config = dict(
    n_layer=10,
    n_kv_head=1,
    vocab_size=4019,
    norm_place='pre',
    bias='none',
    init_std_up=0.0366,
    optimizer='soap_variant',
    lr_mult_o=1.4,
    beta2=0.99,
    decay_shape='linear',
    final_lr_fraction=0.0,
    dataset='wikipedia_en',
)
Each number is 128 + 32 x the weight over its row's rms, rounded and kept within 0 to 255. Layers, rows and columns count from 0. The size above them is the row's rms in percent of the matrix's.

# layer 5 MLP gate, 704x256, rms 0.152, rows 592-609, columns 0-127
size [100 108  98  97 105 102 108 100 107 110 104 103  94 103 102 101 105  96]
[[136  91 116 117 130 103  45 147 123 144 141 147 144  84 166 129 103 127 106 134 171 109 146 109 150  59 134 109 193 185 105 126 101 111 131 125  85 144  81 115 150 104 153 109 154 116 141 142 129  88 152  90 141 158 144 113 151 102 136 127 101  90 165  87 111  64 195  90  67 166 102 131 164 193 146 175 176  55 142 140  70 106 189 125 172 144 105 141 141 153 162 120  95 142  89 141 111 148 131 100 201 119 157 173 166 131 171  78 150  96  97  99 163 117  39 146  86 121 138 128  90 130 124 126 133 157 140 153]
 [ 98  63  68 108 125 144 147 167 106 135  63 120 138  78  66 168  83 104 199 129 121 117 140  60 139  97 137 168 106 132 162 154 103 121  86 128 133 157 125  95 136 121 143 131 124 153 171 172 166 170 151 179  84 160  93 138 146 128 137 117 178 116 127 117  97 132 128  75 101  95  97 143 208 153 177 186 120 153 111  81  84 148 158 158 138 135 114  94  77 143 207 144 133  96 133 109 170 101 189 159 197 110 156 163 100 130 118 145 126 129  82 158 112 189 116 126 138  92 104 118 138 126  97 119 188 141 103 102]
 [123 187  99 157  67 136 104 146 142  90 199  95 104 148 165 184 124  94 136  75 151 101 104 128 133 146  94 157 162 111 133 132 154 162 143 146 166 156 100 168 116 142 165 104 134 106 135  78 126 117 112 165 140  91 132 173  97 105 144 178 117 125 205 148 163  98 137 130 115 130 146 133 156 159 194 154 168 142 101  82 184 108 156 134  74 133 190 193 173 168 119  99 113 101 191 144  78 110  90  90 137 125 150 110 139  97 129  97 197 152 111 118 139  76 104 118 125 151 125 126 122 116 174  99 187 133 148  91]
 [124 120 138 118 105 129 152 137  63 157  88 161 103 158 171 157 151 115 155 136 120 139 113 107  69 126 136 168 125 202  51 168 143 224  42  91 144 118 151 127 114 116 101 192 107 126 129 168 150  91 136 159  68 160 117 133  80 117 126  96 115  94 139 123 144 135 108 200 132 136  36  77 153 188  95 115 123 149 125 161 116 201 106 118 130 159 140 122 152  83 117 112 151 165 123 169 132 158  90 177  89 105 110 162 118 113 170 118 148 175 116 102  81 121  46 121 182 106 119  77 132  86  83  83 165 158 126  92]
 [135 143 150 145 108 145 133 110 187 140  88 106 155 159 157 157 119  78 151  94 112 208 146  25 115 153 141 107 158 170  90 144 150 154 115  75  73 190 161 136 115  96 178 160 124 132 169 137 109 132 130 135 124 148 150 157 188 110 127 123 115  51 189 127 128 162  84 165 135 113  97 126 152 164 148 187  85 108 147  57 132 128 116 127 180 135 164 119 124 120  86  52 133 132 127 131 178 105 112  86 146 180 216 139 161 121 125 108  97 102 186 201 177  81 117 145 190 129 124 147  83 117 150 113 151 101 104 146]
 [ 86 133  69 177  92 169 104 177 129 161 131 127 127 105  97 144 144  72 160  50 145 148 120  91 110 203 109 123 103  92 130 118  99 174 155 139 107 184  99 133 106 103 105 129 177 166 140 104 147 137  79 102 125 143 118  94 134  96 138 132 154 169 117 174 103 116 121 121 158 125 146  85 172 168 175  77 198 113  78 121 163 146  74 113  68 163  54  95 185 137 109 115 101 110 106  73 120 169  96 114 129  82 140 137 175  92 175 138 158  98 159 150 100 159 129  86  62 120 109 111  96 111 176  77 185 173 167  74]
 [ 62 126 128  56 107 100 146 145 108 107 135 110 127 147  63 181 151 120 124 112 157 134 163  92 175 163  77 118 143 109 122 111 180 149  78 171 126 172 131  73 171  85 124 126 164  82 113 119 155 190 112 138 112 157  92 125  73 121 124  86 129 141 117 138 107 112  84 136 125 118 126  89  60 124 196  96 113  85  91 119 122 161 144 133 122 148 146 110 152 150  90 155  48 169 107 148 120  82 163 105  98 114  97 106 103  84 154 146 152  93  98 131 154 154  59 132 126 137 111 149  59 123 138 140 126 151  85 103]
 [ 63 114 154 107 157 210  85 160 117 160 195 130 132 124 118 167  94 122 120  67 106 130  95 148 106 118 117 161 126 136 141  86 120 158 172 165 139 161 150 154 111 134 136  82 176 101 121 114 163 163 101 182 155 119 153 155 163 147 190  96 112 122 120 130 135 162  75 116 108 183 122  97 150  89 123 146  93 158 102 155 158 159 164 114 110  92 171 116 105 116 120 164 129 103  69 152 117  92 179  82 159 180  93 123 164  84 129 159 133 179 120 104 145  83 131 136 163  98  88 167 155 164 169 150  97 117 133 161]
 [122  97 157  79 158 102  66 157  89  77 103 137 106 117 141 136  98 145 133  43 104 112 124 114 140 136 123  92 145 125  67 159 143 111 137 103 109 161 125  95 121 123  80 131 179 164 134 170 129 196  91 108 122 177 132 123 110  51 136 136 159 157 150  78 128 125 147 145  98 123  80 163  78 117 196 134  85 185 109  82 175 107 119 142  97 171 105 115 130  87 137 193 108 186 117 137 145 145 168 143 155 187  92 117 137 105 104  48 114  88  75 156  51 121  98 129 139 203 110 141 123 144  48 165 150 164  83 137]
 [120  89 115 108 159 116 104  92 139 120 134 124  87  93 107 117 150  59 132  77 111 146 123 117  76 181 182 151 190 117 122 129 155 101  97 104 134 142 156 170 103 113 122  78 120 173 115  76 149 101 117 120  53 150 141 113 127 183 144 172 155 207 119 188 126  41 173 157 131  77  90 142 109 190 125  98 122  84 124 162 128 116 130 112 109 133  68  94 103 131 129 147 178 132 166 133 142  99 177 105 152  83 140 124  79  77 142 101 124 116  95  89  95 106 153 125 133 149  94 102 174 172 104 156 149 192  94 100]
 [136 214 144 138 125 137 101 133 118 132 102  81 160 101  98 128 171 127 147 142 133 123 173 154 136 147 111 172 116 105 153 115 129 178 122 181 137 229 140 167 116 135  88 122 117  95 113  89  96 172 120 139 105 117  86  80 143 128  80 123 141  89 112  89 160 138 173 102 133 150 126 192 102 127 134  92 123 130 129  79 111 108 104 161  69 136  57 140 112 153 102 157 154 196 121 106 189 122 146 135 112 127 110 106  77 203 176 125 182 114 127 146 108 182 140 122 101 146 129  90 168  89  98 170 201 143  91 139]
 [143 152 161 135 145 109 102  33 123 193 116 133 119 156  84 165 126 133  65 119 167 146 148 122 161 142 141  60 151 106 146  88  96 139 117 136  98 129 156 126 109 106 124 147 159 169 122 109 192 109 105 112 102 128  72 131 123 135 162 122 172 183  86 114 171 140  65 166 151 203  82  81  83 142 150  62  93 157  94 123 133 143 138 103 146 177 108 183 121 116 155 117 132 138  80 121 122 138 119  84 139 122 184 138 120 160 157 149 124 112  78 139 137 107  98  72 169 153 186 133 103 127 141 169 145 126 154 115]
 [ 83 120 137 181 153 100 155  90 144 145 141 123 160 146 106 136 137 108  94 122 136 121 125 132 135 130 206 117 185 166 130 104 124 123 146 124 201 146 164 107 113  66 148 118 162 103 156 111 210 110 120 105 108 201 117 127 176  98 147  63 131 125 166 157 107 107 163 148  80 153 150 168  78 118 112 147  72  47 170  84 103 136 167 151 103 141 111 194 122  82 106 140 157 122 128 147 199 129 103 139 164  90 144  89 148 125 163 133 124 115  92 198 121 129 158 123 152 115 171 139  67 153 160 116 159  81 140 141]
 [147 160 114 110  89 111 110 156 103 129  64 171 118 105  94 162  87 131 110 126  88 132 134 116 160 202  87 156 111 134 145 124  80 116 162  95 119  72 127 116  34 131  84 135 131 159 144 142 117 160 202 125 116  90  81 140 119 173 154 138 117 138 133 130 151 194 136 122 114 136 122  90 122 171 104 151 125 142 102 131 136  95 179 115 113 118  60 159 171 131 113 116 176 128  80 137 174  91  91 144 212  68  90 130 146 202  71 107 168 159 137 126 134 117 168 164 112 138 156 114 125  77 101 111  86  83 100 149]
 [165 158  60 157  92 190 148 149  92 147  94 151 167 179 129 246 128 167 133 129 104  87 139 122 141 133 105 125 126 118 120 168  83 160 117 173 111 123  66  85 143 150  83 125 119 162 135  84 123 147 164 144 171  89  98 121 185 132 106 124 128 108 135 125 139 151 113 143 130  84 132 132  75  98 104 101 127 103 106  88  79 117 192 143 131  94 143 113 165 157 145  90 170 102  83 119  83 166 117 128 138 140 187 117 136 120 112 125 125  60  87 110  84 182 166 111 120 167 134  55 161 157 149 179 147 148 187 157]
 [125 166 132 164 110 144 135 130 125 157 175 180 148 120 139 111 129 154 119 111  95 129 141 166 201 162 119 130 113 105 141 158  83 141 125 121 111 100 107 112 152  92  71  99 141 130 104 158 140 136 185 123 110 137  95  83  98 168 122 105 101  83  92 111 109 153 173 140 102  99 125 130  97 150 154 116  88 144 101  55 100 158  35 138  57 133  85 100 157 125 101 113 141  91 182 156 150 101 126 128 156 149 150  92  95 133 187 147 121 167  58 151 129 111 122 167 139 111 145 147 137 100 123 192 209  91  76 146]
 [143 169 128 154 178 117  95 113  83  88 156 166 138 152 127 114 109 128 199  97 144 143  74 129 211 197 148 130 121 126 160 103 124 126 119 115 112 128 148 102 126 106 101 123 112 124 114 146 113 111 143 116 103 104 110  85 183 158  94  79  99 122 117 211 160 160 121 126  93  63 109 112 116 129 141 198 144 130 148  92 152  68 126 197 152  96 108 199  71 117  73 111  66  97 147 123 109 148 161 124 141 152 151 114 143  93 134 117 144 116 159 169 183  90 159 110 111 103 111 106 127 185 101 128 122 173 170 117]
 [185 101 176 105 153  78 113 137 119 129 134 168  56 106  77 108 120  48 100 143 109  47 174  81 137  65  81 106 139 156  89 151 129 172 129 125 155  74  94 117  68  73 111 152 157 135 158 104 101 126 113  94 169 112  81 137 141 140 155 121 139 124 130 143 135 139 113 102  69 105 132 148 131  72 130  75 121  83 178 115 135 132 158 147 134 130 124  87 142  95 113 158 106 117 185 171 119 121 114 168 145 133 109 134 124 129  95  81 127 104 103 146 115 102 145 123 151 156 182  75 105 140 101 101 123 152 139 143]]
# layer 5 MLP up, 704x256, rms 0.152, rows 592-609, columns 0-127
size [101 101 102  93 109 101 103 106 107 103 101 101  99  95 106  97 104  94]
[[141 129 111 136 146  73 100 177  99 179  90 117 171 125 120  89 125 160  91 186 131 116 157 124 146 109  97 125 168 107  92 125  98 125  69  66 114 101 106 124 140  82 104 101 133  77 141 184 127 139 122 105 114 127 150 169 102 138 140 110  84 137 158 113 115  50 101 172 138  97 173 112 213 100 125 119  86 137 152  81 124  99 103 163 115 107 138 189  96 100 122 180  86  88  77 105 126 119 135 148 102 140 129  89 150 116 119 131 135 167 120 194 173 115 154 113 180 116  93 189 111 140  94 136 145  69 101  65]
 [ 93  88 162 139 192 133 101 108 171 159 112 134 162 158 141 107 155 136 161 140 144  95 123 163 151 123  88 175 101  92  72 100 125 104 132 121 138 145 128  95 101 161  88 101 134 158 121 164 118 151 151 136 171 114 169 137 181 134 126 159  75 125 140  68 133 142 125 150 154 116 131 151 106 120  81  46 144 161 109 138 137 117 110 112 133  53 152 124 128 152 180 158  72 107 136 105 136 147 135  73  98 172  95 169 128 127  40 121 206  90  75 144 141 149 106  60 138 137 164 157 129  95 118 113 127 155 131 124]
 [107 103 135 135 168  84  69  95  78 121  76 148 131  54 170 112 145 134 157 112 113 191  92 164 184 182  60  90 169 105 118  82 142 115 127 119 177 111 136 166 139 143 171 154 128 150 141 120 157 120  88 153 102 147 155 127  90 200 132 132 156 181 180 145  82 201 141 120 145 155 143 150 168 160  90 100  86 130  85 110  82 175  97 119 168 134  90 156 155 127 142 197 158 135 106  81 182  94 124 131  88 160 188 139 124 113  79 123 172 141  95 150 137 142 130 156 136 134 115  95 139 166 113 127 168 151  90 123]
 [120 123 182 146 168 147 107 112 105 103 124  82 126 141 146 196 122 126  97 135 136 155 189 122 144 110 179 116 108 178 126 124 133 158 119  71 105 130  26 145 137 160 172  55 185 138  93 184 149 124 134  91  92 121 100 125  61 111 144 123  94 116  97 111 125 129 130 121 111 144 142  90  93 210  84 149 112  72 146 116  89 108 130 107 138 115 120 113 131 124 127 160 107 178  80  74 143  90 108  88 148 157 142 100 150 132 128 143  84  55 110 119 109 156 103 151 149 187 111 205 177 172  92  87 124  78 158 115]
 [152  77 124  98  92 176 191 137  76 124 148 126 129  95 136 124 153 167  90 110 128  85 128  88 157 142 179 117 100 181 151  84 100 131 110  82 161 188 172 157 148 107 136 145  35  98 108 119 121 132  97 179  96 115 101 177 142 161 121 206 148 167  93 132  92 112 142 155 165 161  81  95 106 119 122 139 115 192 195 141  95 129 123 143 133 106 162 126 113  73 141 147 116 158  97 110 110 145 119 162 104 135 163 158  80 134 158 133 151 159  92 105 154 158  63 162  83 136 218 144 181 100 132 159  65 139 121  88]
 [108 123  80  96 139 143 147 146 120 200 102 165 131 128 142 110 102  89 113 108 158 195 110 160 111 186 184  76 142 116 173 137 123 121 111 101  82  93 140 117 108 106 131 211 163 142 125 161 134 103 155 138 133 131 138 150 127 139 161 157  83 169  93 123 120 116 160 135 143 135  97 113 153 117 158  75 128 200  99 113 131  72 110 131 175 151 139 118 183 172 128 160 115 189 146  98 131 163 187 160 112 142  98 125 103 152 118 146 127 119 131 156 149 116 157 163 136  72  96 129  77 132 204 110 113 174  98 128]
 [137  78  69 110 109 151  77 171  75 117  93 184 136 128 157 108 120 118 194  91 130 102 106 115 148 117 148 101 183 109 108  86 154  80 110 124 109 145 104 165 115 143 153  73 112 137 102  93 116 152 114 147  94 116 138 119  97 116 109  86 108 120  96 121  68 165 109 103 138 102  55 155 165 114 119 130 104 123  57 126 100  99 123 133 129 135  94 148  93 111 114 108  61 108 150  71 190  56 139 151 101 132  95 144 185  85  87  96 131 160 120  75  80 119 159  73 126  97 128  23 134 125 205  86 105 112  98 101]
 [103 191 116 171 111 177 110 164 111 108 168 105 124 139 101 151 117 160  96  85 149  76 117 111 125 112  99 119 129 172 131 153 134 116 130 153  98 105 109 188 155  78  55  51 108 132 157 134 129 122 133 172 125 154 108 157 130 207  77 137  95 100 199  76  57 119 129  90 182 135 134 141  99 140  86 148  87 130 143 139 120 135 130 147 134 124 143 149 184 127 138 118 149 142 145  98 141 117 128 117 103  75 116  78 194 159 162 106 130   0 127 140 114  94 150 141 100 122 142  86 127 135 111 186 136 105  71 164]
 [118  91 111 117 104 146 164 153 128 150 108  89 122  99 123 138 148 136 116 119 104 109 140 168 138 162  88 156 161  91  76  88 104 132 140 175  75 122 176 174 146  95 116 115 101 118 126 125 113 128 111 125 143 110  84  84 146 177 133 119 255 118  58 124 121 173 126 146  90 156 160  53 135 132  98  88 131 131  88 101 118  44 115 122 144 159 175 117  93 151 135 151  92 135 156 103 139 158  72 155  84 125 129 157 162 116  96 130 173 110 133 119 207 147 171 135 147  94 172 147 142 103 142 129 132  88 138 107]
 [ 95 138 138 123 156  84 162 156 198 116 149 163 137 133 189 156 174 142 111  99 169 145 115  56 119 179 108 119 104 132 189  80 147 153  83  97 150 147 144 166 189 168 183 148 125 112 143 158  81 134 150 160 152 151  84 159 184 150  79 156 191 124 122 158 117 122 150 133 167 157 174 158 135  53 135 175  82 120  86 206 118 197 128 109  90  89  75 142 129 206 152 108  93  80 102 155 153 123 112 128 117 109 105 195 100 108 140  91 180 153 128  90 104  89 131 114 115  94  78 116  88 130 217  73 159 117 108 166]
 [ 63 127  70 173 115 141 141 182 187  90 105 201 153 154 110 137 138 147 107 144  56 147 104 149 115 130 138 107  70 153  91  86 140 143 157 142 198 155 143 158 150 104  86 156 121 206 138  90 161 127 132  58  67 154 108 167 117 112 129 120 147 176 139 168 164 127 118  58  93 142 195 178 173 193 128 158 148 132 149 104 111 126 162  69  97  95 123 119  70 174 143 127  86 143  97 138 124 121 121 107 148 118 204 167 164 120  96 137 164 158 145 120 126 148 121 133  79 108  30 121 204 128 107 126 108 122 109 139]
 [135 135 106  85 152 117 164  73 111 124 202  90 108  85 147 130 123 149 171 113  61  85  42 138  40 174  93 110 139 120 119 116 136 142 127 142 157 101 153 167 171 169 110 123 148  94 156  98 122 181 124 101 131 144  87 103  86 122 122 142 165 119  93  48 118 149 120 137 146 146 118  71 139  96 129 127 166  86  67 105 125 133 158 160 126 116 160  95 147 109 102 127 113 196 174 117 132 156 122 150  91 152 168 143 155 190  96 126 141  97  96 138 134 152 110 181 159  99 115 133  99 143 103 165 142  95 137 146]
 [ 56 132  56 112 107 115 150 113  73 115 101  96  89 157 134 124 104 107 140  96 147 188 124 187 119 152 127 174 131 165 133 123 140  94 142  94 119 114 107 159 136 152 176 163 151 116 131  93 165 123  77 133 184 151 179 112 195 122 167 113 119 118 135  93 121 126 156 153 122  94 149 141 143 168 180 201  79  97 150  94 175 140 154 117 125 172 149 106 156  79  91 153 130 216 137 148 136 134 141 151 124 187 129 158 165 178 134 143 158 160 105 125 145 124 167  99 118  61 138 227 124 118 105 107 132 139 155  64]
 [143 122  90 207 164 141 113 163 129 129 119 151 112 128  97 121 122 190 132 146 121 113  92 141 112 145  82 102 120 149  98  80 113 107 144 111 132 118  60 172 142 134  92 117 156 148 164 141 172 149 156 120 134 155 102 100  74  93 102 109 168 117 106  44 119 145  99 141 118 171 105 112 119  69 123 167 109  92 166 154 131 140 149  88 126 120  82 152 176 174 141 103 160  86  91  89  96 126  51 125  72 138 135 116 161 180  77 149  67 140 182 118 139 216  97 154 114 114 159 118  90  94 119 147 110 172 105 125]
 [116 132  97 173  84 127 125  77 146 197 103  98 126 142 163 151 113 129 109 144 132 135 114 127 161 216 111 115 206 172  92  89 112 151 115 137 119 101  81 132 124  82 148 144  94 125 100  87 119 154  91 101 134 111 150  67 127  94 155 135 107  62 147  59 115 129  82 122 145 108 133 117  77 138 114 139 141 139 161 123  99  85 140 150 124 102  61 103  55 159 147 141 108 158 135 100 166 157 159 186 125 148 104 154 156  93 108 116 149 131  83 201 154 113  98  88 147 103 191 144 102  92  84 116  95 138  30 117]
 [190 159 158 146 138 124 126 150 147 152 121 128 144 154 120 120 109  99 106 132 130  80 123 112 104 110 109  62 108 170 118 135  84 125 154 128 112 204 141 190 103 140 103 104 148 136 127  97 172  50 135  62 111  51 121 129 126 144 109 107 136 106 130 159 160 135 161 142 129 113 108 142 127 112 145 159 116 125  87 102 124 195 139  62  74 127  79 137  92 126 104 143  63 157 197 114 150 113  88 151 102 136 208  70 144  96 106 124 102  47  86  65  54 124  79 133 139 111 103 126 141 101 158 130 176 121 127  90]
 [113  82 107 119  90 145 150 140 153 150  96 137 141 168 111  87 130  97  86 163 165  87 163  91  99 124  73 126 124 149 139 124  93 178 106 110 124 124 204 158  98 173 116 121 162 128 168 116 145 154 103 153 165 124 162 173  88 144 131 105 111 172 139 148 123  98 111 126 112 118 140 135  79 141 145  96 104 109 118 110 119 115  49 102  61 100 131  67 162  93 168 170 139 130  95 119 142 121 138 133 128 166 146 129 126 137 134 208 119 141 139 108  95 169 112 130  56 187 177 113  84 192 160 111 102 130 175 145]
 [154 148 140 169 130  96 179 178  66 184 112 109 146 148 145 127 127  88 120 132 109 162 108 105  96  86  81  87 185 150 139 104 173  99 122 165 181 155 177 196 133 132 179 143 207 111 156 126  94  77  70 123  34 105 158 125 143 125 145 186 156  99 113  45 120 145  86 150 126 161 159 188 100  96 103 112 116 133 150  62 141 144 156  70  97 146 140 184 121  90  85 126 153 123 169 111 121 128 165 143 195 172 100 143 200 130 168 150  98 140 105 118 108 155 110 144 137 178  95 166 110 129 101 185 121 142 156 123]]
# layer 5 MLP down (transposed), 704x256, rms 0.146, rows 592-609, columns 0-127
size [100  99 100  93 104 104 104 107 104 104 101  99  95  97 103  99 101 100]
[[ 59 156 111 155  91 145 202 118 143  29 125  61 131 149  85 123 159 142 106 115 100 152 197 104  82 136 144 112 109 126 146 146 122  98 136 153 167  87 109 162 175  97 116 111 126 106 135 152  88 121 138 132 112 164 166 146 135 187 121 161  93 165 128 100 138 139 125  67  80 122 124 128  50  91 132 128 128 108  89 173 152 103 120 176 115  89 131 111 169 179 140 127 143 116 128 151 110 156 150  86 107 102 115 124 130  92  95 113 129  60 175  82  88 110  91 132 140 178 167 122 123  66 154  82 182 153 141 105]
 [201 194 108 158 142 139 150 193 124 155 137 148 133 154 144 121 120 126 146  93 151 106  78 114 121 136 113 110 125 154 132 180 166 157  95  62 107 157 135 103 171  75 124 122 122 192  86  97 139 135  95 116 111 201 137 137 134 194 134  95 129 201 117 149 122 129 170 144 146  59 105  74 120 101 190  93 118 172 139 162 163  77  95 145  90 203  77 185  79 137  84 119 120  91 144 110 155 171 109 167 176 107 162 129 108 125 163 120 148 166 103  49 128 140  85 165 141 125 183 133  80 104 116 126 158  86 122  90]
 [174 106 159  75 172 130  99 104 132 153  65 113 173 116 199 130 219 128 179 132 167 113 117 130 163  74 111 139 127 126 125 148  76  77 111 153 129 180 115 151 115 122 119  90 168  31 125  77 156  54 133 138  80 124 168 156 174 142 141 149 120  89 120 162 133 149  80 120 125  86  83 170 145  95 145 208 162 158 135  89 121 114 107 122 143 134 123 104 149  88 176 126 138 165 124  76 124 146 113 117 176 162 137 138 138 115 184 134 147  81 127 156 116 188 192 103 112 134 141 125 111 162 164  69  97 123 110 176]
 [147 138  94 140 168 151 116 130 120 135 126 127 131 126 122 172  70  87 133 111  86 115  51 115 140 113 106 121  87  86 110 136 100 106  97 122 187 132 150 155 141 133  65  98 142  91 130  85 128 154 136  74 120 126 118  86  97 192 138 113 232 130  88 126 122 116 111  96 107 150 122 141 182 124  40 217  94 152 165 100 143 122 163 164  62 163 101 133  78 150 103  98  78 137 163 153 115 144 110  91 208 106 129 131 135 121 108 148 137  77 166 122 108  96  80 144 128 125 168 108 142  59  74 169 141 132 157 139]
 [106 160 140 120 112 155 131 130 124 137 144 129 142  88 124 130 103  91 148 164 146 127 148 126 171 125 100 105 122  77 100  91 108 133 131 116 154  88 122 104 158 153 157  76 162  98 116 152 117 114 133  88 110 121 110 136 115 164 135 155 142 130 139 159 120 142 113 176  94 154 133  83 113 106 172 141 116 151 129 115  94 172 122 113 126 136 140 141 120 105  88 129  84 124 161 110 128  74 130 176 131 218 160 136 139 129 128 155 136 154 110  82 113 157  91 122  76  49 111  59 107  99 141 150 134 139 204 204]
 [120  45 128 105 102 135 140 124  69 104 107 173 148 125 126  50 160 139 145 115 136 174 111 171 140 143 100 139  48 111  95 183 122 128 124 130 116 127 122 171  97  72 115 156 132 161 146 115 106 142  93 161 165 141  83 118 149 120 129 108 147  95 191  92 124 104  97 193 113 118  97 171 226 182  86  91 139 157  64 126 109 135  92 133 152 158 107  87 197 156 182 173 126 154 119  83 117 116 103 168 167 104 176 120 112 156 123 170  86 125 107  60  97 129 138 145 147 105 157 156  97 108 155  93 140 160 134 172]
 [131  83 173 135 142  96 161 120 179 127 125 106 134 137 138 127 137  86 136  75 194 148 157 113  62 140  79 131 162 128 117 113  93 164  66 116 138 125  48  87 114  89 136 169 140  99 122 150 145 168 166 138 162 125  94  92 109 105  95 149 169 149 158  93 180 122  87 115 116 148  82 108 117 118 171 116  76 147 156 151  77 130 126 132 147 127 116 122 156 155 155  71 106 143  89 107 115 134 111 154 104 104 158  99 132  81 129 153 169  79 138 140 197 103 180 187 187 150  91  94 158 129 105 115 125 110  98 102]
 [173 122 135 149 122 142 202 149 168  97 169  93 150 127  85 152 158 178 139 108 124 103 131 136 158  84 139 154 137 142 125 152 105 148  85 104 186 188  76 100 113 129 140 130 159 142 126 183 127 159 156  69 137 127 132 118 191 104 138  94 154 118 126 109 105 106 137 125  93  82 162 115 131  97  34 124 141 131 108  96 124  89 197  91 136  84 145 165 132 114 143 162 160 133 138 159  94 125 155 151 101 107 119 121 118  81 173 108 148 129 141 121 103  97 180 114 150 106  95 145 110 164 113 143 170 135 110 145]
 [197 149 131 146 164  91 188 118 118 141 111  94 163 127 121 141 211 100 137 180 111 137 107 197 126 109  94  84 161 154 133  73 183 110 156 149  90 188 166  76 122 159 134 113  86 136 160 113 128  88 176 131  82 175 163 152 155  91  82 143 163 163  97 111 177 174 107  93 159 120  88 133  93  59 111 135 141  77  84 143  97 134 196 137 134  84 155 156 143 139 132 103 122 111  90 127 137 109 141 121 114 148 163 171  60 107 143 127 180 108  77  90 144 102  70 160 115 149 124 118 162 136 166 124 175 112 179 118]
 [187 184 134 133 123 127 120  84 119  72 176 112 112 166  78 144 173 126 108 170 101 133 177 135 150 177  98 171 129 194 140 124 151  99 124 115  95 206 135 138 151  96 147 130 115 146 181 142 115  64 152 118  97 177 109 162 108 163 143  80 141 119  68  70 119 119  92 129 152 158 143 121 145 153 125 242 155 109  80 119 156 149 144  84 116  75 138  89  99 126 101 163 106 126 127 129 122 154 142 215 158  81 102 162 132  81 163 151 104 161 159 159 185 110 184 150 164  82 152  94 115  96 142  72 167  72 139 115]
 [121 157 140 151  95  99 117 168  84  98 118 160 138 197 161 188 132 146 158 140 129 157 142 158 179 176 189  48 148 135 160 163 144 128 126 149 144 100 131 123 128 111 119 155 171 134 152 155 121 153 105 136  94 129 129 121 163 125 139 153 125 141 147 123 169 119 145 122  65 124  96 162 105 106  84 172 117  79 151 162 149 124 155 119 144 130 172 194 105 129 152 151  41 168 134 145 121 134 125 199 106 151 156 153 172  57 105  90 133 111 141 106  89 125 131 106 114 183 111 118 178 124 119 180 147 129 170  88]
 [100 180 105 135  99 133 112 172 137 138 194 145 154 123 115 118 129 135 134 179 103 202 173 155  86 171 170 166 166 128  80 138 156 111 128  96 131 173 156 176 172 135 125  81 174  85 124 169  99 137 163 106 139 150 137 114 103  89 139 112 130 121 109  76 100 144 165  75 148 154 113 140 181 134 121  94 141 118  92 121 138 114 143  98 122 132 169  93 123  75  66  73 178 121 119 140 197 166  70 188 126 152 114 118 121 145 136 111 139 141 134 110 120  64 193 135 168 151  83  80 199 154 115 120 158 144 143 144]
 [172  85 115 137 107 153 132 163 123 118  98 121 127 148 134  92 128  95  73 140 146 166 136 164 139 126 123  77 118  73  46  73 151 153 136 116  82 113 175 148 108 168  51 101 162 174 152 113 162 104 122 188 137  67 102  93 130  87 152 176 129  71  94 139 139 116 159  88 152 128 107 212 132 128  29  78 146 132 102 107 153 102 126 114  52 168  90  72 172 177 110 128 173 128 131  83  93 138 140  86 141  92 133 123  83 128 159 162  87 142 119 100 127  89 137 129 107 178  99 166 107 129 152 111 116 143 118 185]
 [100 146  90 118  86 123 183  99 154 119 176  55 140 142 155 111 192 166 127 139 163 140 172 171  96 163 107 191 120 121 182 128 110 157 168 132 182 113 123 138  87 124 177 116 142 100  82 150 177 109 162 160 117 113 118 177 124 144 122 177 149 163 132 143  92 117 127 111  83 100 153  93 146 104 191 132 154 176 152  90 153  98 112 118 220 150 169 103 156 146 102 152 151 131 113 126 147 142 120  78 147 174 111 117 170 114 143 108 143 155 114 128 132 135 133  97 171 102  89 159 102 143 146  22 128 172  76 108]
 [137 137 134 118 111 225 111 103 104 165  92 156 105 124 213  90 122 145 127 127  88 102 132 136 153 127 178 102 142  72  88 128 154  76 187 159 127  81 106 151 176 145 121  80 107 134 168 182  78 127 141  67 164  77 153 103 164 188 133 135 163 113 148 108 139 114 124 105 117 124 157 128 125 123  51 118  84 115 190 175 132 147 136 138 115 107 118 141 122 120 120  99  92 125 167 131 166  97 106 184 105 165 139  77 139  86 114  98 167 128  97 133 115 105 104  97 104 162 112 122 130 113 173  86 150 155 167 110]
 [132  96  83 142  75 116 127 128 184 104 106 133 118 106 151 120 121 126 119  76 162 129 137 127 106 139 126 111 197 115 168  93 128  95  83  95 148 170 152 126  76 113 161 144 139 114 158 145  90  92 128 119 176  99 112 126  81 122 152  95 120  90  95  86 118 135  51 148 128 134 104 142 135 158 117 133  98  77  93 161 151  84 139 145 139 127 113 150 167  91 125 119  69 107 121 140 147 103 120 183 141  82 131 167 155 151 108  90 129 161 206 119 163 122 161 127 108 115 125 173 110 118 133 105  77 147 122  37]
 [110 126  58 129 154 193 165 121 105 149 106 120 124 127  66 149 107 135 143 104  57 106 137 143 147 146 173 115 109 152 161 136 145 142 130 141 120 128 207  99 144 160 114  95 126 157 121 117 136 108  62 154 130 104 180 100 166 171  18  73 136  94 133 106 100 120 147 167 140  79 167  85 137 104 206  94 117 108 121 152 197 139 155 178  80 195 162 134 135 143  77  71 147 118 110 154 139 112 103 183  74 168 186 120 145 147 168 123  82 117 126 136  77 100 165 116 121 161 138 174  88  89 162  87 159 153  97 156]
 [163 112 132  82 108 187 136 183 159 136  41 120 114 136 114 105  90  80 137 138  95  96 132 146 143 126 152 172 147  88 164 120 105 127 175 104 106  88 143 120 101 188 134 117 177 118 122  54 194 117 148 120 147 121 166 184 125 104 117 128 188 189 133 111 121 129 147 100 136 145 122 125 127 189  81 138 147 139 120  89 138 116 117  58 106 168 150 126 144 155  59  78  72 134  97 123 169 162  78  96 131 136 116  85 105 159  96 132  96 190  54 104 115 107 122 103  93  92 120 156 124  97  91 148 123 120 136  72]]